{
  "n_layer": 19,
  "d_model": 192,
  "n_head": 3,
  "n_kv_head": 1,
  "head_dim": 64,
  "d_mlp": 768,
  "vocab_size": 8192,
  "activation": "relu",
  "norm": "rmsnorm",
  "norm_place": "pre",
  "norm_eps": 1e-05,
  "positions": "rope",
  "rope_base": 10000.0,
  "rope_fraction": 1.0,
  "qk_norm": false,
  "attn_scale": 0.125,
  "bias": "none",
  "tie_embeddings": false,
  "parallel_block": false,
  "init": "normal",
  "init_std_qkv": 0.0371,
  "init_std_o": 0.0,
  "init_std_up": 0.0371,
  "init_std_down": 0.0,
  "optimizer": "soap_variant",
  "lr": 0.00626,
  "beta1": 0.95,
  "beta2": 0.95,
  "weight_decay": 0.052,
  "lr_head": 0.00997,
  "grad_clip": 1.0,
  "warmup_steps": 200,
  "schedule": "wsd",
  "decay_fraction": 0.675,
  "decay_shape": "sqrt",
  "final_lr_fraction": 0.0,
  "batch_tokens": 131072,
  "seq_len": 512,
  "doc_mask": true,
  "train_tokens": 715800000,
  "steps": 5462,
  "dataset": "wikipedia_en"
}
Each number is 50 + 15 x the weight over its row's rms, rounded and kept within 0 to 99. Layers, rows and columns count from 0. The size before them is the row's rms in percent of the matrix's.

# up: layer 15 MLP up, 768x192, rms 0.164, rows 527-551, columns 0-63
# down: layer 15 MLP down (transposed), 768x192, rms 0.172, rows 527-550, columns 0-63
up527 088:74 65 65 63 47 52 71 58 38 50 33 65 53 66 39 69 38 72 36 53 67 34 58 42 43 72 76 59 61 37 53 40 81 42 58 47 42 67 39 42 40 39 03 23 50 41 48 52 69 62 20 57 48 38 46 30 37 43 61 28 55 34 53 53
down527 103:31 49 53 49 38 56 42 52 48 53 58 84 72 52 67 87 51 60 38 59 36 62 72 40 53 48 56 48 48 39 30 52 67 50 61 57 61 81 43 33 69 55 35 35 94 28 48 67 49 67 44 51 63 50 55 57 46 29 51 18 48 58 61 69
up528 096:42 55 38 63 50 43 18 63 71 43 59 65 31 72 67 45 46 58 57 63 32 52 43 32 51 38 47 69 54 52 59 38 42 44 78 52 55 53 48 39 38 34 49 23 33 64 42 41 36 41 68 31 69 37 41 74 52 65 81 69 28 57 43 55
down528 105:33 58 99 63 46 54 51 66 41 26 43 37 40 47 83 48 59 40 53 53 59 48 33 38 44 64 33 42 48 80 55 39 54 28 26 59 20 46 46 46 69 50 58 28 45 37 31 37 51 60 47 56 74 42 44 42 51 40 47 65 33 44 27 70
up529 105:46 29 29 59 11 33 35 42 59 68 58 53 28 42 28 48 82 59 83 59 39 62 35 07 69 43 54 56 41 75 49 67 58 66 79 34 75 63 52 41 57 27 35 63 44 49 66 50 55 38 41 62 54 56 42 55 32 72 66 23 25 58 58 57
down529 091:65 44 81 49 54 32 65 43 53 99 34 52 55 34 55 58 45 72 81 48 60 51 72 50 65 62 60 56 51 56 24 71 24 62 44 66 54 47 39 46 59 69 46 59 57 64 43 55 53 62 50 54 49 63 63 44 69 21 78 17 54 52 71 55
up530 094:69 47 27 27 58 69 76 47 20 61 45 64 09 59 30 39 53 60 54 44 54 68 61 46 52 55 20 55 30 36 56 55 25 49 63 69 48 64 57 47 61 27 55 57 58 35 60 57 32 37 40 19 78 54 44 34 32 58 58 52 67 53 48 49
down530 096:47 75 52 78 41 36 27 43 62 38 56 53 46 28 75 67 45 48 49 45 32 69 56 59 26 57 61 37 88 21 49 38 44 12 57 48 38 46 26 51 40 62 02 43 26 42 51 58 40 67 54 52 46 89 56 70 48 45 45 52 62 64 45 37
up531 096:57 42 64 55 34 71 33 40 77 37 73 76 43 62 35 49 49 32 72 44 49 65 29 43 68 54 30 36 54 64 47 48 49 63 72 41 71 26 51 58 58 58 17 31 42 64 37 65 33 85 67 72 55 46 41 45 53 47 54 23 40 37 69 46
down531 096:53 64 36 57 38 40 64 59 25 34 38 54 71 42 45 44 63 47 52 50 68 58 60 65 39 64 42 51 45 30 38 65 56 55 48 62 80 25 63 30 46 22 57 72 47 28 69 32 55 55 49 38 69 42 60 33 40 41 55 37 73 32 68 59
up532 101:39 61 29 33 31 45 44 28 34 36 66 51 80 48 24 24 21 57 42 48 28 63 43 82 18 44 63 48 65 63 56 77 57 69 31 57 59 45 45 56 30 61 74 41 49 61 44 44 58 57 67 52 81 59 71 62 71 47 38 50 44 53 59 83
down532 099:46 47 37 50 32 36 60 57 61 70 64 54 41 60 63 44 47 69 41 75 43 47 43 48 50 50 53 47 46 41 57 69 28 14 58 64 61 55 56 42 54 50 53 71 59 39 76 48 57 42 40 54 74 39 35 57 49 79 27 36 28 28 49 58
up533 104:19 32 58 36 41 54 63 56 67 38 57 42 53 57 44 31 58 47 79 54 52 46 41 34 54 56 51 41 41 51 68 58 27 50 56 51 31 54 72 29 54 52 28 15 64 20 17 48 47 57 70 61 42 30 48 48 72 26 46 45 39 66 46 41
down533 097:44 41 44 46 47 49 35 32 57 52 46 47 56 37 38 56 72 39 45 76 37 40 59 62 46 51 40 81 70 52 74 57 40 31 27 31 58 38 24 71 66 85 54 55 76 57 89 69 42 52 30 60 69 78 59 17 33 56 55 51 43 58 52 57
up534 100:49 33 52 60 35 45 49 22 66 10 39 57 42 46 51 44 68 53 58 63 38 63 52 60 33 49 69 52 45 42 48 53 28 49 50 47 58 76 55 46 62 47 42 21 60 66 62 36 52 60 72 40 26 36 43 54 23 61 59 36 16 26 35 68
down534 089:36 13 46 61 38 43 74 53 23 70 37 58 27 50 33 65 36 47 30 75 31 60 74 68 85 53 62 46 38 60 26 19 43 42 62 55 53 44 66 84 44 49 33 24 69 55 53 47 66 73 61 56 52 75 55 74 23 64 49 43 62 23 44 38
up535 096:35 44 50 27 44 22 26 42 35 45 83 37 45 40 59 45 56 46 55 62 43 60 63 69 61 47 39 30 59 54 47 50 41 59 52 51 32 32 83 50 39 45 71 54 31 68 50 63 33 63 31 63 60 26 43 40 41 47 68 69 69 45 43 49
down535 084:73 27 45 79 47 42 54 54 26 44 32 58 67 51 55 49 64 37 32 54 63 61 52 32 45 51 36 43 55 12 39 87 49 49 73 26 70 64 49 58 27 59 59 37 52 43 27 33 62 48 35 32 64 26 63 48 54 58 47 43 50 58 83 38
up536 092:55 58 67 60 38 31 50 29 74 52 17 55 07 41 32 60 62 59 52 47 38 54 54 61 25 51 32 25 61 88 42 40 58 71 42 92 47 53 71 72 61 54 40 33 39 46 53 86 36 43 74 65 50 45 77 46 38 56 56 56 26 54 61 62
down536 087:43 49 60 70 67 60 41 71 22 69 66 58 28 67 67 38 42 53 41 44 40 71 75 70 43 54 45 63 76 69 34 47 76 65 38 43 50 51 50 54 51 52 83 40 59 45 59 60 29 42 85 63 60 64 59 41 42 31 54 49 00 61 94 39
up537 093:37 41 25 54 33 37 60 46 51 66 44 51 64 63 63 59 46 47 33 49 56 55 34 56 51 27 45 32 32 24 48 71 58 35 57 59 36 50 39 40 42 47 46 32 41 63 55 68 80 36 36 61 37 52 68 22 40 75 72 45 43 55 32 72
down537 095:77 60 92 48 54 60 24 60 25 43 63 54 62 58 45 38 48 35 64 59 29 27 73 67 44 49 33 36 40 46 27 37 37 64 50 53 50 53 34 34 69 45 37 58 45 47 66 69 34 53 36 41 49 57 58 38 36 10 71 46 40 81 55 42
up538 095:50 52 42 58 41 60 43 61 46 10 52 41 40 21 39 64 70 51 74 39 43 49 47 35 77 82 79 16 42 36 72 51 43 49 34 47 43 59 38 51 31 39 63 43 67 54 57 56 37 35 63 44 52 31 57 36 46 36 50 31 44 28 65 41
down538 093:54 40 34 35 64 13 46 54 61 98 48 51 61 51 00 33 50 52 37 77 57 78 35 50 62 68 54 79 56 56 50 63 62 36 58 63 40 44 57 45 36 59 42 36 73 46 48 37 58 56 66 51 55 47 49 48 64 61 36 60 48 65 55 50
up539 109:51 55 45 47 57 59 54 32 68 40 62 35 36 55 49 39 67 43 38 67 48 50 70 63 37 19 47 40 53 33 46 52 57 53 58 83 44 50 36 54 82 46 43 53 37 37 70 47 57 67 45 26 49 28 40 29 52 51 47 20 71 48 54 73
down539 112:48 49 64 35 01 54 44 31 26 29 61 51 64 09 80 45 39 43 51 53 53 22 16 50 53 31 55 36 58 54 49 71 74 76 35 62 55 37 64 44 45 37 90 74 78 39 29 53 34 45 47 33 38 39 49 45 63 57 54 60 45 54 50 21
up540 105:38 82 49 56 72 19 62 45 31 64 36 82 63 56 63 56 52 34 41 64 42 57 48 66 65 16 43 62 39 18 48 54 43 32 50 21 55 67 61 45 43 43 45 40 41 51 24 47 56 35 37 80 56 53 51 26 38 46 45 28 39 56 29 61
down540 114:52 59 56 63 42 30 77 58 27 34 45 48 35 59 24 26 08 59 34 09 33 60 25 44 47 23 62 80 32 74 41 47 45 54 63 50 27 43 71 53 38 76 68 65 54 62 50 47 51 41 33 58 27 53 45 36 54 40 30 71 43 54 38 52
up541 098:61 61 60 49 78 11 54 48 67 63 48 52 57 59 40 68 50 52 65 43 49 46 34 51 50 34 10 47 61 51 65 59 52 43 67 41 48 48 31 47 47 52 42 59 43 52 58 63 76 52 56 32 59 23 60 45 31 59 58 46 39 59 21 63
down541 092:51 28 40 30 27 54 59 30 64 54 67 30 42 26 39 29 57 50 58 57 49 53 59 44 59 30 64 48 44 52 50 36 53 46 61 35 46 60 82 14 46 43 38 62 42 38 73 56 38 40 33 47 14 50 60 68 68 28 33 79 33 80 40 27
up542 091:40 26 21 32 43 46 73 33 52 79 52 39 20 57 57 50 34 37 74 30 63 33 50 52 63 34 60 74 38 38 54 43 51 54 52 50 50 55 39 44 73 62 17 49 30 61 50 51 60 61 79 43 25 12 34 50 49 54 50 56 52 27 69 31
down542 085:74 58 68 59 53 35 38 60 79 35 48 77 59 39 60 80 40 57 29 66 24 42 48 62 58 48 48 30 64 51 65 58 55 48 53 34 21 58 63 54 29 47 69 53 34 52 46 64 45 39 28 65 68 59 55 57 68 57 65 47 47 71 54 73
up543 094:47 46 34 54 39 18 51 67 63 80 63 57 54 42 43 63 55 50 59 35 47 12 53 32 50 55 77 44 47 68 53 66 47 56 42 60 40 67 71 39 57 42 32 46 50 39 43 50 26 54 65 68 77 62 51 47 35 42 53 32 35 38 64 44
down543 085:61 35 49 74 65 57 74 19 44 43 58 34 51 61 54 49 51 58 38 23 47 62 28 52 19 53 23 52 54 59 55 58 58 51 21 22 50 53 40 49 49 44 33 37 46 65 59 61 40 60 51 39 38 43 40 69 58 74 41 42 51 52 59 54
up544 101:63 58 61 64 59 27 36 47 54 61 53 67 44 56 39 83 26 35 49 51 21 44 74 58 31 53 58 53 66 49 17 55 33 46 59 33 36 29 40 82 49 70 71 53 47 65 64 53 71 55 35 49 39 65 54 23 54 37 62 72 31 31 74 64
down544 106:51 35 58 43 31 65 54 52 66 48 73 36 31 47 66 69 34 53 53 65 69 74 45 50 53 68 43 55 66 65 61 52 31 27 63 55 32 51 33 34 33 43 46 66 58 50 76 56 47 34 20 75 46 72 63 50 60 40 34 71 58 61 37 67
up545 091:55 73 42 77 41 58 63 53 33 50 84 54 73 52 52 46 72 39 51 42 59 51 20 56 50 62 65 56 59 32 68 63 40 60 62 43 52 29 36 67 37 42 34 49 46 40 59 58 23 61 55 62 43 42 45 64 40 38 44 38 66 41 70 78
down545 097:33 45 49 62 41 59 72 47 71 30 67 65 46 81 66 64 65 69 46 61 72 42 35 59 49 44 76 58 39 64 65 34 54 34 56 17 44 51 48 27 53 26 44 67 53 33 52 75 65 44 49 50 51 46 31 78 61 52 60 38 78 34 50 32
up546 101:62 09 69 45 28 44 42 83 69 31 44 57 53 75 45 67 59 35 49 44 23 41 50 53 77 63 34 18 42 38 25 61 58 31 55 63 37 74 54 27 42 76 42 56 55 61 44 75 45 66 51 54 42 45 43 65 50 66 44 42 65 39 48 65
down546 099:50 57 39 54 34 54 71 60 52 95 72 47 47 23 29 47 78 41 59 64 42 27 61 40 59 58 54 32 60 46 75 49 52 57 69 47 69 27 63 40 45 24 30 34 47 46 79 63 31 62 31 33 45 51 44 57 41 55 55 59 83 50 50 70
up547 105:26 53 57 64 51 44 45 58 51 61 38 25 21 52 65 44 48 33 79 63 41 41 33 46 90 96 46 41 37 48 49 67 45 42 45 79 52 19 49 46 40 20 50 62 52 31 59 52 33 36 48 36 62 66 37 68 40 26 41 25 41 57 71 34
down547 099:57 61 50 50 69 61 52 49 62 99 67 45 45 83 43 45 67 50 51 69 35 55 49 29 49 40 31 63 54 17 40 48 36 51 52 60 59 63 37 24 44 69 49 23 58 39 58 43 53 64 38 30 49 67 62 42 29 62 68 47 43 51 39 43
up548 095:81 36 27 67 36 43 48 38 75 60 37 46 17 70 54 54 75 33 58 42 46 72 53 48 57 49 63 54 43 45 49 57 41 36 74 33 53 62 77 51 67 40 44 71 59 47 56 51 26 68 60 51 80 29 57 58 40 46 73 26 51 44 47 48
down548 099:52 46 49 38 42 67 31 61 59 96 54 55 45 55 35 42 30 39 51 41 53 61 40 49 40 45 59 34 36 50 44 51 38 56 51 37 48 46 63 46 68 41 68 63 45 52 67 37 37 55 55 71 25 38 73 57 25 57 32 53 48 49 53 33
up549 101:41 83 58 41 41 69 39 58 42 39 61 70 47 79 55 44 53 37 63 60 52 37 42 55 49 42 15 55 00 53 60 65 71 48 47 41 39 22 34 65 48 36 50 24 44 84 36 62 43 43 69 57 49 46 77 36 44 63 60 31 41 33 53 28
down549 106:29 30 31 66 38 31 64 44 48 67 59 50 62 31 37 58 72 41 45 58 68 58 37 48 71 66 61 42 63 71 50 54 60 53 71 46 47 53 37 54 38 56 45 68 43 47 33 44 44 41 63 48 61 78 50 18 33 49 70 46 59 53 44 33
up550 094:50 42 24 63 41 25 49 68 42 40 74 66 85 09 64 38 55 23 64 56 73 62 41 39 44 48 36 47 40 28 42 29 44 30 60 77 47 46 41 52 42 18 49 49 54 51 42 57 39 48 43 64 70 44 46 34 48 32 81 44 46 51 49 49
down550 104:68 48 36 67 35 48 71 32 59 33 62 63 72 50 78 54 50 60 48 31 54 43 58 70 54 41 16 44 54 26 59 38 50 62 52 38 43 53 39 72 62 43 29 70 66 53 30 33 16 45 58 67 75 53 81 47 46 44 33 43 28 49 43 74
up551 109:63 34 70 65 50 49 42 66 66 45 48 57 50 33 56 58 68 43 72 93 47 48 37 42 41 64 64 23 30 32 56 52 34 46 12 64 41 50 86 46 31 48 41 34 78 53 22 24 48 40 77 61 76 49 63 26 51 54 18 64 53 35 55 44